python train.py --n_layer=10 --d_model=128 --n_head=4 --n_kv_head=4 --head_dim=32 --d_mlp=512 --vocab_size=512 --activation="gelu" --norm="layernorm" --norm_place="pre" --norm_eps=1e-06 --positions="learned" --qk_norm=false --attn_scale=0.177 --bias="none" --tie_embeddings=true --parallel_block=false --init="normal" --init_std_qkv=0.0167 --init_std_o=0.0 --init_std_up=0.0167 --init_std_down=0.0 --optimizer="muon_variant" --lr=0.00881 --lr_mult_o=1.12 --lr_mult_up=1.36 --beta1=0.95 --lr_head=0.00825 --grad_clip=2.0 --warmup_steps=200 --schedule="wsd" --decay_fraction=0.653 --decay_shape="linear" --final_lr_fraction=0.05 --batch_tokens=16384 --seq_len=128 --doc_mask=false --train_tokens=107900000 --steps=6586 --dataset="wikipedia_en"
Each number is 50 + 12 x the weight over the matrix's rms, rounded and kept within 0 to 99. Layers, rows and columns count from 0.

# up: layer 3 MLP up, 512x128, rms 0.35, rows 80-106, columns 0-127
# down: layer 3 MLP down (transposed), 512x128, rms 0.128, rows 80-106, columns 0-127
up80:53 53 42 33 56 52 62 54 50 51 54 44 53 49 55 51 69 22 55 62 48 54 54 32 59 42 28 42 56 52 38 66 38 53 41 58 57 51 58 53 54 45 45 43 32 59 50 39 55 31 30 36 68 43 50 59 55 38 38 50 59 36 59 48 62 49 57 47 40 52 40 58 61 45 52 47 39 48 47 68 58 52 48 53 51 46 22 41 39 35 71 63 57 58 41 65 47 36 69 46 51 32 47 22 52 47 47 64 44 44 57 59 67 53 55 61 49 69 74 48 49 48 60 48 49 55 49 49
down80:56 33 31 59 31 47 77 41 50 43 35 59 36 44 61 63 43 70 57 57 55 36 52 53 47 42 37 71 60 48 61 61 47 51 58 49 41 42 43 47 60 54 45 46 42 30 44 51 60 58 61 50 52 44 68 46 65 41 50 36 62 44 49 55 56 60 69 51 61 43 56 39 47 51 48 37 47 55 58 48 57 40 58 47 28 36 55 50 52 47 50 58 45 57 65 52 60 65 30 38 58 33 30 48 51 45 66 51 61 51 56 45 31 48 55 35 61 66 49 46 49 43 46 58 44 41 54 67
up81:76 34 72 30 43 39 56 50 48 53 67 74 50 44 44 30 59 28 44 39 55 56 51 61 47 35 52 45 43 44 44 55 51 54 47 74 48 50 36 34 46 40 50 80 53 68 63 49 46 53 45 52 47 58 45 63 45 41 62 55 47 49 56 43 66 46 37 56 55 48 63 49 50 56 47 65 58 55 56 62 46 76 43 63 28 53 67 27 36 25 57 55 44 52 70 39 55 56 52 30 72 38 22 36 37 42 48 62 53 37 41 42 47 41 24 26 60 71 46 61 49 51 52 48 74 26 74 82
down81:52 64 53 54 57 23 61 52 51 57 50 60 37 78 43 70 48 46 40 32 30 31 38 46 42 60 40 61 45 63 45 34 52 58 56 67 55 38 54 31 71 48 43 45 71 63 30 50 48 35 54 43 56 60 38 47 35 35 53 47 67 54 28 58 40 66 53 35 47 48 62 54 32 58 47 61 57 58 50 49 45 74 53 25 50 41 50 59 55 71 60 33 60 35 55 35 44 43 52 42 32 40 48 59 56 53 66 77 54 48 42 33 45 43 82 43 41 63 80 46 38 40 52 48 37 64 53 63
up82:58 40 48 62 63 65 66 44 69 60 44 42 71 52 44 53 64 54 43 61 54 25 37 45 38 52 56 47 69 44 73 51 57 50 47 41 46 48 62 87 50 22 36 64 54 43 60 48 40 48 32 49 61 54 54 55 36 46 51 54 71 62 54 52 56 22 50 42 59 54 51 54 45 42 50 35 39 58 54 55 39 63 48 70 39 44 44 25 55 53 25 57 55 62 51 57 63 58 39 75 48 56 28 31 55 54 48 44 33 41 57 51 52 44 27 58 53 47 24 50 44 40 59 40 51 37 35 30
down82:54 59 35 50 52 57 48 42 49 34 53 34 36 49 74 60 47 59 46 43 66 48 38 43 58 45 40 57 59 71 51 51 26 43 37 47 42 57 57 31 53 65 41 58 48 49 71 62 38 45 70 51 62 58 60 34 53 69 60 49 38 45 32 56 49 56 49 63 55 54 31 44 57 45 41 43 47 35 59 41 67 54 29 63 48 55 48 59 52 68 72 38 47 44 44 05 51 66 63 20 54 39 54 29 42 42 46 72 39 58 67 45 35 41 74 51 55 52 55 60 56 47 47 68 42 52 40 52
up83:59 18 43 59 52 43 70 49 48 48 35 41 56 62 39 55 64 39 47 40 46 59 37 68 47 64 55 40 53 46 41 56 51 61 56 32 55 53 64 28 56 41 56 41 69 66 38 55 52 57 58 36 58 50 64 41 40 53 55 48 39 53 40 65 54 48 60 45 48 25 53 50 37 40 34 39 70 62 64 60 50 32 45 64 76 52 39 40 53 46 39 47 56 49 42 53 70 63 35 48 31 44 32 49 33 36 59 39 47 35 54 33 68 55 47 26 55 53 71 58 53 42 48 56 40 61 53 53
down83:58 48 45 49 40 24 55 51 52 60 44 51 47 52 39 56 54 53 42 43 59 79 49 63 56 34 51 65 55 69 31 54 49 50 64 46 62 46 45 47 59 62 52 44 52 60 43 38 24 45 28 35 39 47 43 42 49 64 69 70 33 35 39 36 56 50 51 52 51 52 43 55 52 60 61 20 59 55 53 52 61 43 50 52 53 55 46 49 55 52 42 52 56 43 51 53 70 69 37 42 55 52 45 50 46 64 43 59 56 53 61 50 42 62 57 54 50 29 53 45 45 56 49 59 49 58 30 40
up84:79 57 54 39 74 45 34 47 47 64 47 62 43 46 31 72 42 56 60 60 51 36 45 49 66 50 52 47 74 46 51 43 37 28 46 48 25 48 52 57 46 54 61 61 41 39 45 58 59 49 28 52 64 53 58 40 72 50 61 51 35 54 57 63 48 78 28 53 76 50 64 52 68 27 67 39 44 31 61 55 52 69 36 34 48 47 59 42 48 55 52 37 50 36 34 40 34 55 37 45 50 46 53 46 50 63 48 31 51 49 47 43 73 61 56 38 50 63 40 54 67 39 64 56 43 37 76 32
down84:41 58 36 61 69 36 61 38 43 51 37 59 37 51 63 63 48 52 52 42 50 60 50 61 54 52 59 69 46 30 43 56 57 19 21 41 62 29 92 39 54 50 58 60 46 47 43 38 54 58 31 45 52 58 73 48 49 80 60 36 40 57 36 43 50 48 44 31 63 44 35 35 45 44 54 15 70 29 40 60 39 50 53 57 52 45 64 30 63 35 54 32 48 70 37 74 39 50 57 57 28 59 38 57 85 59 62 47 62 59 43 71 42 54 59 57 40 42 49 58 56 52 47 42 42 31 60 75
up85:41 40 64 36 38 45 53 48 49 34 52 41 56 52 59 57 45 44 46 52 54 54 52 44 61 41 47 52 42 57 62 60 31 77 53 37 49 60 53 46 44 58 35 42 42 56 30 55 46 67 49 52 57 56 32 67 51 64 45 59 47 52 56 30 66 58 63 43 37 51 63 43 77 53 67 45 49 53 50 49 59 53 52 45 45 42 61 57 60 43 51 36 32 48 31 48 53 28 41 34 41 60 35 55 31 49 54 58 59 52 61 51 63 46 53 46 13 52 65 71 54 68 52 53 54 73 51 48
down85:34 50 60 77 47 56 43 64 54 43 51 50 46 55 37 65 43 32 38 64 59 37 54 61 70 40 42 52 44 50 41 51 56 65 56 80 56 47 51 52 53 52 54 43 45 29 45 38 49 19 40 50 51 39 70 56 66 40 70 38 80 27 49 51 62 47 51 58 57 35 55 54 32 42 42 44 40 38 71 68 53 75 49 51 62 44 51 49 56 68 63 45 55 55 55 29 57 33 51 35 61 66 62 52 65 62 60 47 23 42 22 47 50 29 61 42 46 54 58 59 40 58 28 32 37 59 64 29
up86:39 46 33 60 53 23 30 55 44 50 49 31 57 27 56 42 27 57 52 54 36 55 64 21 41 50 46 48 69 33 71 40 21 52 57 50 63 62 31 60 41 43 46 49 54 56 46 66 45 63 44 78 53 51 69 53 37 48 55 48 47 82 42 39 53 49 49 46 47 34 68 48 41 74 46 58 33 66 52 49 53 62 60 26 68 47 51 42 73 51 29 59 54 50 41 57 60 50 52 56 45 67 58 61 69 45 47 31 47 49 57 39 41 45 69 57 58 42 34 56 51 58 21 45 48 71 30 51
down86:43 48 61 52 68 57 86 42 41 58 53 40 43 49 13 66 53 42 59 32 40 62 43 42 58 49 47 62 62 60 59 51 46 36 61 54 47 47 64 34 51 65 53 35 52 58 36 38 23 72 41 54 54 37 54 48 52 56 39 57 42 27 61 51 52 46 70 37 54 26 54 40 46 48 32 57 44 54 74 53 50 25 49 67 37 29 50 80 46 45 44 46 50 56 58 38 55 64 41 47 43 55 62 65 54 55 70 46 56 55 62 78 47 58 55 46 51 48 39 44 56 39 49 44 52 34 37 50
up87:55 79 45 26 47 69 40 45 44 56 49 45 58 73 46 55 28 19 21 60 45 53 34 58 49 56 59 49 46 49 60 54 42 52 42 55 74 42 56 34 59 60 49 37 35 52 47 35 46 53 74 55 57 79 44 64 53 46 50 30 32 38 45 63 72 59 40 66 65 68 54 53 52 43 38 47 49 39 43 45 41 28 44 56 44 22 55 50 32 53 49 61 54 66 43 54 58 42 44 39 38 66 48 32 62 57 60 48 40 61 69 37 60 53 60 55 55 19 48 49 47 42 65 44 53 65 68 61
down87:24 63 27 58 51 35 50 45 42 62 63 54 30 50 56 64 71 38 64 47 35 73 48 60 33 62 77 43 43 42 41 49 45 56 68 42 55 41 59 51 38 45 45 70 83 50 47 42 36 56 40 43 32 40 37 43 68 46 40 40 34 54 46 40 29 62 44 52 75 46 68 61 55 42 25 77 71 51 38 53 34 43 54 66 40 39 88 47 55 38 35 54 54 72 54 49 58 37 50 77 50 56 33 66 47 50 34 47 35 40 51 69 43 51 48 48 61 67 29 69 44 56 46 43 50 41 45 54
up88:67 66 53 44 52 65 45 51 50 30 62 48 48 51 47 54 38 40 45 42 35 53 32 63 63 87 44 46 56 51 28 58 46 56 53 42 57 45 67 52 48 31 68 47 64 64 52 50 55 53 39 54 35 80 70 36 34 69 70 49 48 33 48 31 57 49 45 45 39 48 53 44 60 50 49 69 62 31 43 64 59 46 35 44 55 44 62 54 52 55 58 62 60 60 33 39 55 41 52 55 58 50 73 52 57 53 40 34 63 51 47 52 37 48 48 53 72 44 48 36 32 56 48 41 58 67 27 51
down88:59 60 46 76 61 48 65 48 48 53 40 38 59 55 59 54 46 52 49 55 69 56 63 43 48 25 23 47 57 43 45 54 35 56 53 39 37 60 59 47 58 47 33 39 46 40 45 32 65 60 49 41 45 49 41 36 48 44 49 49 55 53 37 52 65 40 44 26 55 54 47 21 42 20 66 37 52 55 52 39 60 57 48 52 61 63 60 31 65 42 57 54 46 62 47 57 44 53 54 37 51 59 65 43 50 49 31 57 43 38 76 69 40 65 62 59 23 59 34 52 59 53 78 38 57 55 49 70
up89:40 59 40 50 36 61 31 46 53 41 29 38 51 56 63 69 45 50 50 87 59 39 62 59 39 46 65 60 62 51 38 58 46 55 56 60 46 53 63 25 32 38 35 51 42 61 56 54 73 56 34 50 53 58 55 42 64 40 60 35 40 35 56 41 50 62 36 56 67 44 60 53 72 63 58 63 16 58 55 50 80 47 68 42 45 52 37 41 44 50 43 47 58 40 69 55 32 47 50 45 50 64 52 41 51 52 54 57 43 46 76 48 27 56 57 62 40 52 46 64 47 53 48 26 30 46 38 53
down89:23 53 36 55 59 73 41 38 72 55 33 51 33 30 64 66 22 52 39 37 60 40 57 50 43 69 33 74 44 31 62 55 56 66 50 42 46 57 55 52 59 51 62 49 42 37 53 56 78 50 60 56 63 49 62 56 53 38 64 44 54 48 44 48 47 35 82 61 29 37 42 67 37 66 63 45 44 48 40 52 30 61 48 47 50 49 55 61 68 61 40 55 35 52 41 55 58 66 44 51 60 57 57 60 50 45 52 15 49 51 47 63 53 40 43 58 49 33 71 56 35 29 38 33 44 30 52 58
up90:42 53 52 78 42 43 48 51 37 50 63 20 49 35 42 51 51 47 45 47 52 48 60 23 64 44 47 19 52 42 83 52 63 48 52 16 64 62 69 78 41 56 44 51 31 54 36 43 68 41 66 57 75 34 55 56 50 49 57 50 36 39 80 60 50 60 17 43 33 67 67 61 53 70 54 63 58 46 55 47 80 56 25 44 34 61 30 47 67 36 17 65 49 67 66 62 29 46 60 49 62 68 40 37 75 53 32 28 48 60 33 35 52 51 49 47 46 52 59 63 51 51 44 55 62 72 46 61
down90:48 67 62 22 65 45 61 45 52 44 66 29 17 30 59 62 40 14 36 61 36 68 79 15 38 67 68 58 69 42 72 55 53 38 56 51 59 73 44 32 60 62 43 04 39 43 56 55 64 66 41 76 47 44 47 59 59 78 71 53 68 46 53 44 26 29 42 41 50 52 43 57 59 43 68 48 33 48 45 44 36 43 74 58 49 61 29 35 38 49 39 53 60 85 42 58 43 76 28 57 48 59 50 55 52 39 38 34 41 60 44 50 68 34 48 66 44 62 43 49 26 46 60 64 48 45 41 57
up91:55 53 11 61 53 64 71 36 49 68 48 38 45 53 54 51 65 48 38 48 55 46 61 44 62 48 39 46 36 34 65 67 66 37 42 66 62 58 35 48 42 58 43 45 58 67 55 46 45 35 52 57 51 25 39 58 56 48 42 51 30 53 53 37 65 43 58 39 61 59 39 50 39 47 47 48 50 58 80 28 45 64 57 39 64 43 61 39 51 55 70 57 48 60 29 62 43 54 50 54 47 46 48 52 56 57 48 61 41 36 55 58 44 48 48 69 62 43 46 53 53 62 39 52 62 24 72 45
down91:47 31 58 60 62 36 56 49 34 54 46 47 74 57 47 43 44 74 59 51 57 44 35 60 58 53 45 39 59 59 41 44 63 61 62 75 55 37 54 43 50 51 57 44 82 23 48 47 72 57 41 56 44 49 56 69 42 31 42 63 46 61 45 60 46 44 54 39 35 48 67 51 56 55 76 48 43 63 38 51 43 39 42 55 41 49 65 51 63 20 46 52 43 48 47 33 64 46 50 72 56 40 47 69 27 40 48 32 40 21 49 50 41 39 66 64 33 47 65 39 48 50 43 48 40 65 45 52
up92:48 65 45 44 37 57 49 42 56 44 45 57 25 46 55 67 42 45 53 28 39 64 42 33 54 60 51 57 59 23 68 57 50 53 69 59 48 51 62 43 37 44 61 64 79 41 64 39 52 58 48 50 57 43 57 47 39 30 59 55 64 50 48 37 29 22 43 58 31 39 87 36 50 42 45 55 42 29 44 47 56 65 54 54 42 43 40 57 45 50 53 71 49 85 69 59 48 87 33 64 46 39 79 63 64 46 51 31 48 60 51 42 59 65 53 66 40 58 62 56 45 54 52 28 47 51 44 69
down92:49 56 62 59 54 44 51 62 57 47 44 55 55 64 38 41 52 49 37 49 39 45 40 48 64 47 48 55 33 57 35 51 59 44 45 55 63 52 31 60 51 64 75 31 39 42 54 34 56 47 45 33 55 68 33 57 66 43 39 59 21 46 44 48 52 29 63 64 53 42 62 57 58 27 55 58 55 67 57 62 44 58 63 70 35 55 32 47 45 60 50 28 35 45 67 54 63 71 57 66 45 30 54 51 45 49 47 47 32 56 29 52 34 41 28 56 70 56 65 31 25 48 51 61 71 53 59 62
up93:49 38 31 45 31 52 61 25 79 48 41 56 41 57 50 61 50 45 56 56 41 40 24 66 64 70 46 31 65 51 44 52 57 44 31 23 61 48 54 63 61 42 42 67 53 60 75 53 57 63 38 55 39 29 42 64 50 53 69 37 46 66 46 39 56 49 29 55 42 65 67 57 58 70 44 65 55 37 61 45 63 48 49 42 48 43 58 38 41 62 53 42 64 63 43 69 49 61 54 54 45 53 65 46 29 49 68 54 43 67 52 65 51 44 68 40 61 65 32 55 38 61 52 58 71 65 47 33
down93:40 59 29 46 42 52 31 35 62 47 39 48 47 43 19 58 43 33 46 58 40 51 28 51 33 68 56 61 48 60 62 40 67 54 52 72 49 56 36 60 65 61 47 37 34 53 61 50 40 31 51 72 53 41 39 46 54 50 59 58 40 56 65 36 32 44 34 42 40 46 74 58 56 51 66 72 34 40 35 39 37 49 59 59 44 44 56 48 63 56 54 63 36 43 58 55 61 55 55 53 30 47 50 56 46 56 50 47 52 54 43 67 65 50 56 49 39 54 63 49 46 59 58 61 56 61 43 59
up94:65 56 46 36 15 26 23 48 61 45 43 53 78 45 49 63 57 47 33 48 36 50 46 52 59 31 62 51 41 40 38 45 54 45 54 51 46 55 74 33 44 38 53 48 42 70 57 40 84 59 42 46 55 44 80 74 51 48 40 58 39 43 42 79 16 49 47 57 48 51 59 43 42 43 64 57 64 52 34 66 34 46 27 47 47 73 43 46 49 48 54 50 22 52 49 43 38 54 29 37 48 64 41 54 64 44 34 46 50 41 41 52 53 66 45 58 50 56 36 55 44 36 58 51 75 32 35 56
down94:55 34 48 80 52 41 35 82 20 56 44 50 67 48 40 58 59 53 59 12 48 53 66 62 41 22 37 35 58 51 58 48 49 24 47 48 44 61 36 64 45 37 38 67 46 37 49 24 48 49 66 29 54 61 53 50 50 51 54 36 56 65 67 48 39 34 42 46 49 71 44 67 21 59 60 56 54 53 59 42 55 54 67 45 55 26 47 78 29 60 28 45 57 60 51 48 79 39 66 31 48 36 64 57 33 57 51 86 49 55 60 42 57 55 37 47 58 37 63 42 54 53 49 55 42 61 54 41
up95:51 53 61 55 69 48 52 50 50 38 57 52 48 46 38 47 41 53 43 57 32 45 39 49 59 31 53 63 42 62 39 65 43 44 48 45 51 68 45 49 38 42 45 60 37 50 59 60 50 36 45 40 57 52 54 60 73 51 57 43 64 54 44 44 63 37 50 43 58 39 33 49 57 60 38 63 57 41 64 55 50 62 29 53 56 39 44 49 62 53 56 39 24 66 67 36 51 51 45 28 57 67 59 61 65 30 39 51 52 63 60 72 53 42 31 62 47 40 25 61 41 44 68 52 43 40 72 49
down95:40 46 29 60 43 50 40 46 59 66 53 44 48 67 67 23 52 58 66 51 22 49 60 33 48 40 59 54 36 45 50 67 42 56 55 40 53 48 61 58 60 58 28 76 49 37 44 32 52 53 52 30 54 51 65 36 49 29 29 61 39 41 42 58 33 62 45 56 53 52 49 40 48 38 52 57 61 70 64 45 57 58 63 46 40 61 51 43 55 58 50 46 50 59 35 71 60 57 26 61 53 52 61 45 34 56 58 49 62 43 59 53 45 52 47 45 52 45 54 46 68 41 45 38 65 63 47 30
up96:64 51 57 59 68 55 47 61 41 58 55 57 43 23 52 47 41 45 48 58 47 28 50 34 54 54 54 51 56 44 40 59 41 48 66 24 45 44 43 29 60 66 64 61 52 49 34 54 31 65 58 71 31 60 70 20 59 49 53 41 33 34 52 68 55 75 54 83 51 31 56 37 61 53 35 45 48 44 63 57 50 40 52 53 47 42 53 56 32 49 59 53 58 53 50 47 56 71 60 33 29 54 69 56 53 62 48 75 55 63 46 33 80 37 56 57 48 46 47 54 32 42 49 45 46 82 50 80
down96:57 60 79 41 55 55 76 51 51 49 26 60 55 45 51 34 48 35 50 58 56 48 48 63 56 45 65 49 66 49 34 58 49 59 35 52 60 50 21 54 33 50 52 71 19 66 48 49 69 53 40 64 49 40 48 64 43 36 47 50 61 52 32 24 56 50 44 42 57 63 67 57 56 56 41 49 66 52 63 43 52 42 35 55 60 49 57 76 53 71 23 60 35 25 37 37 38 70 46 33 38 52 75 39 37 69 79 47 54 60 54 54 52 59 49 43 34 47 39 31 37 58 42 56 47 41 25 42
up97:61 71 48 70 48 42 38 47 45 58 73 69 42 60 48 54 51 58 71 74 63 49 45 46 53 43 54 45 44 34 13 48 25 39 62 57 43 51 81 49 57 46 30 54 48 53 54 58 32 34 52 57 54 36 43 43 52 44 45 52 67 56 51 65 54 68 67 66 50 53 53 30 63 59 36 49 55 38 76 46 49 58 60 47 82 51 44 40 50 50 51 49 49 44 34 58 67 44 47 47 43 40 48 45 47 51 38 55 30 45 55 40 56 45 35 41 39 44 34 65 76 46 44 40 28 71 47 37
down97:39 56 50 56 58 32 53 58 57 49 36 29 62 45 58 50 53 48 62 20 44 62 41 56 67 46 63 50 41 55 66 49 52 46 43 45 55 46 34 48 43 41 58 72 47 40 36 39 47 41 48 57 50 73 48 55 52 50 72 39 34 59 51 62 39 53 47 47 59 54 53 56 27 49 30 33 46 54 46 29 37 34 35 45 39 42 48 42 55 58 56 67 58 39 39 61 49 40 31 64 71 41 60 59 35 77 67 47 52 63 47 60 48 32 38 61 61 56 40 53 62 65 54 47 55 67 42 72
up98:64 50 31 58 55 29 53 51 42 44 50 58 37 36 47 51 43 46 52 53 50 35 56 40 55 46 36 68 53 49 27 50 60 59 51 36 51 50 63 40 64 57 59 41 45 41 20 18 60 46 74 60 71 59 36 55 59 52 33 49 58 46 61 51 66 44 63 70 59 39 57 33 61 54 39 53 61 48 52 45 53 52 16 51 52 53 28 52 35 79 54 50 38 72 35 66 53 49 48 46 65 48 50 61 49 61 58 43 33 66 35 42 59 43 61 53 51 78 45 48 45 52 46 53 55 73 55 45
down98:50 55 41 30 67 58 54 46 32 21 65 60 32 55 63 38 48 49 72 38 54 53 54 42 37 39 60 69 32 58 26 52 47 51 56 52 46 61 75 46 45 61 46 46 50 48 65 54 20 41 51 48 65 46 21 53 63 58 35 56 39 62 43 51 41 56 54 52 32 44 40 54 47 38 37 56 58 50 33 61 58 75 45 50 47 42 52 54 42 59 61 46 46 49 61 56 55 74 38 47 56 45 39 62 37 43 60 44 60 52 71 52 35 50 51 50 66 57 42 59 54 57 71 54 54 34 48 50
up99:47 39 49 37 37 43 57 43 29 40 46 38 55 49 44 54 50 60 47 50 74 51 53 75 62 30 46 49 41 62 39 61 51 43 60 63 56 71 41 38 22 42 43 58 53 31 74 43 29 73 39 58 39 45 67 67 49 39 40 71 74 64 62 26 64 49 43 63 24 64 34 56 47 43 73 61 35 43 46 72 43 46 52 57 70 34 73 52 46 43 60 46 54 48 58 53 34 43 39 37 51 50 60 52 44 45 52 69 35 50 53 67 40 55 61 20 50 53 49 60 49 44 55 77 54 50 56 55
down99:46 51 70 38 70 71 53 72 57 62 44 45 34 29 24 72 49 39 36 52 46 63 39 27 43 61 58 72 37 53 55 46 40 18 58 53 42 58 36 67 52 34 43 31 76 50 46 59 45 63 53 49 76 38 38 37 53 54 53 48 67 60 40 56 50 62 51 63 27 39 58 60 55 57 72 37 40 34 56 70 46 58 47 44 21 25 50 56 48 47 60 54 34 58 35 41 52 48 51 48 76 41 35 58 65 68 48 69 54 45 31 38 69 48 25 48 60 43 49 38 37 70 55 53 34 45 64 59
up100:49 52 22 38 69 55 37 48 55 61 58 42 58 38 58 45 57 51 45 55 51 50 42 58 51 51 33 46 41 44 24 45 37 57 60 54 49 52 67 58 42 53 50 55 62 43 55 52 61 54 69 40 70 39 52 60 47 48 62 52 52 62 50 35 39 32 48 72 36 44 38 40 52 56 29 35 58 27 29 45 59 48 43 48 53 57 53 61 46 64 30 53 54 73 46 64 67 41 44 27 32 40 54 60 20 63 46 36 47 60 52 76 52 62 51 48 58 55 47 25 39 53 50 43 66 64 58 36
down100:34 53 34 42 62 50 48 51 64 38 47 47 55 40 36 59 56 48 55 58 36 39 47 57 51 54 31 56 44 22 54 45 55 45 52 48 46 47 48 59 69 55 77 28 52 28 51 52 62 62 66 38 50 37 56 67 37 38 42 66 45 51 38 47 35 42 52 42 57 55 49 58 35 50 60 50 55 57 46 47 56 68 41 64 32 68 50 54 51 59 55 41 43 66 59 49 79 55 45 51 61 47 39 54 49 48 54 42 51 64 55 73 50 64 47 43 59 59 11 45 55 56 45 39 31 54 49 65
up101:46 55 61 60 54 34 51 57 51 50 41 38 42 53 52 55 61 43 66 30 65 41 56 57 75 45 29 75 43 27 25 64 64 79 54 44 52 47 47 58 40 45 46 29 39 41 46 56 51 72 52 49 63 57 68 43 53 43 34 30 66 54 39 49 37 39 07 45 58 50 63 52 71 68 55 28 74 75 84 64 44 58 56 47 57 41 74 51 49 52 43 35 45 53 48 71 49 63 55 37 52 48 48 32 39 88 60 77 65 57 64 15 37 40 48 69 47 47 42 55 34 26 21 47 53 73 55 52
down101:54 38 54 26 58 52 40 63 51 32 53 53 41 22 55 29 48 71 61 86 60 25 55 17 69 34 50 69 67 79 49 37 42 61 64 32 38 41 42 47 43 56 61 42 56 71 43 52 62 61 53 54 33 27 72 47 29 38 46 57 47 62 41 41 35 63 83 37 78 22 45 40 50 37 39 64 56 50 58 39 34 60 55 35 47 52 43 63 62 49 58 41 74 58 52 54 54 67 41 66 23 66 36 58 42 29 60 43 64 46 48 56 71 68 55 37 34 49 37 32 45 50 69 50 50 52 43 62
up102:65 52 39 45 24 42 58 67 45 58 54 38 62 37 60 50 70 54 48 51 45 49 43 36 18 57 44 53 42 47 54 58 49 57 48 43 63 24 50 55 48 45 54 56 34 64 58 59 38 69 59 55 48 68 51 50 41 48 43 63 56 60 31 68 70 62 76 49 47 67 22 42 48 38 60 41 23 50 41 61 45 60 45 71 34 40 50 55 51 70 36 45 47 37 44 73 63 44 53 54 38 55 58 39 45 43 39 54 30 58 47 46 65 42 40 39 58 47 42 67 56 46 53 57 37 69 64 56
down102:51 45 57 43 66 62 50 62 47 45 51 42 48 58 61 53 31 29 54 14 55 36 25 39 42 48 47 61 54 53 50 36 54 60 47 48 54 77 54 52 65 45 48 62 56 36 65 48 77 39 45 56 53 48 61 52 69 55 40 52 52 47 58 48 46 36 34 55 59 49 57 61 61 63 31 54 54 30 40 46 48 32 28 44 45 55 48 52 34 49 47 74 65 51 53 36 48 40 50 59 50 44 59 64 47 62 64 61 55 31 50 54 26 64 58 59 62 63 40 47 60 45 32 75 37 49 31 45
up103:37 42 56 44 58 41 40 39 51 41 64 47 45 44 41 61 34 45 45 58 77 58 70 62 79 46 61 39 38 56 47 45 49 55 21 62 43 35 52 40 53 36 29 60 73 62 70 55 36 74 74 53 28 75 41 62 49 29 29 57 66 39 48 32 59 54 55 40 55 53 56 64 49 37 58 30 64 64 66 56 43 39 37 52 48 33 55 51 47 50 40 60 53 69 24 50 60 32 53 33 44 51 40 63 18 50 49 64 40 58 43 50 30 60 50 39 55 54 79 32 65 68 64 43 56 60 48 54
down103:53 62 48 49 55 66 42 49 33 46 35 40 19 53 65 70 68 61 55 42 51 44 27 61 25 61 55 57 55 50 63 54 39 35 44 49 52 61 65 54 44 55 77 69 54 53 17 82 51 44 62 50 33 48 46 45 45 47 54 73 53 48 29 44 39 75 54 43 59 56 39 60 58 60 41 64 63 21 38 46 42 53 69 44 65 48 35 58 62 24 65 34 70 66 46 36 30 40 57 53 53 55 33 41 69 54 64 52 44 45 34 37 48 25 48 59 47 34 60 77 51 21 77 56 44 21 36 46
up104:39 56 39 44 48 70 37 45 55 65 51 33 57 56 78 63 56 45 43 43 42 31 65 61 70 62 44 63 52 52 42 48 49 53 47 30 30 43 64 45 35 43 61 47 44 52 37 54 80 51 23 51 58 49 53 43 66 47 50 39 63 53 43 57 43 71 46 51 66 73 49 46 59 40 76 48 59 57 52 71 56 61 33 44 59 73 68 33 47 34 38 44 62 40 32 72 55 36 49 59 41 62 47 28 32 39 53 66 40 69 43 69 45 64 38 48 36 43 57 58 53 20 46 55 47 40 58 52
down104:70 38 47 35 72 62 34 28 55 42 68 66 43 55 63 45 42 38 59 55 63 42 72 67 63 39 46 63 46 32 47 37 64 54 54 52 50 62 54 69 57 43 74 29 48 54 48 66 49 50 44 29 54 57 50 51 40 43 70 52 53 45 52 71 46 75 26 17 57 46 34 46 56 39 67 35 34 51 45 45 23 51 47 36 51 56 69 57 53 70 36 50 48 45 47 51 52 37 54 57 47 58 42 40 73 45 43 41 47 44 36 61 39 71 42 52 55 60 38 70 40 50 41 51 44 40 34 59
up105:42 52 59 57 53 42 41 23 56 51 44 54 49 46 64 35 57 50 54 59 35 51 37 60 67 30 45 60 41 53 50 26 48 34 61 49 52 61 53 63 74 63 64 76 49 50 33 73 84 63 44 52 48 58 58 50 77 71 51 51 27 51 57 54 41 55 55 50 40 64 49 55 66 37 46 50 39 56 55 57 55 43 28 36 45 55 46 47 47 59 43 43 45 48 44 55 62 21 66 52 34 63 18 51 46 40 29 36 35 52 28 72 42 48 69 62 68 38 59 50 54 54 53 44 53 47 54 39
down105:51 35 39 56 47 53 46 70 29 49 62 28 62 45 39 55 58 36 46 64 52 59 50 62 47 42 50 50 54 53 58 48 69 55 53 61 41 40 39 58 52 41 32 24 57 29 38 57 43 40 49 58 57 41 54 64 38 34 53 47 35 44 52 36 65 31 56 54 38 38 69 58 40 60 61 50 54 40 68 43 58 37 58 77 48 35 54 51 51 36 57 52 67 48 62 53 62 55 58 51 53 38 55 34 73 52 53 76 44 40 39 39 44 47 50 66 54 41 56 55 72 44 45 43 58 47 44 67
up106:72 52 39 51 43 54 40 43 63 46 50 34 57 41 47 68 72 47 42 46 52 50 60 36 48 55 41 48 45 54 41 76 64 38 45 56 58 54 68 32 52 45 26 45 59 36 46 59 63 45 54 58 56 74 48 57 44 66 27 43 49 83 65 40 46 31 53 45 41 28 39 54 44 42 63 48 59 51 53 48 52 49 49 63 57 57 26 44 62 42 23 59 42 46 38 61 54 54 42 49 38 61 44 33 41 42 63 42 43 50 51 62 29 43 71 41 38 69 57 38 59 49 59 66 52 61 60 30
down106:37 55 62 55 55 37 58 51 54 58 34 42 50 49 60 47 40 42 46 52 48 60 54 53 60 35 44 38 38 39 56 25 34 42 53 41 54 48 58 35 55 65 74 62 54 67 57 40 48 48 50 64 56 38 37 47 57 48 52 70 41 52 39 55 35 60 63 64 60 66 59 46 44 63 30 46 62 52 53 51 38 28 47 26 49 53 56 49 45 63 57 35 53 63 43 55 43 45 45 54 61 35 53 56 42 49 56 40 55 48 46 63 78 61 41 74 66 55 52 39 50 42 54 42 42 36 27 47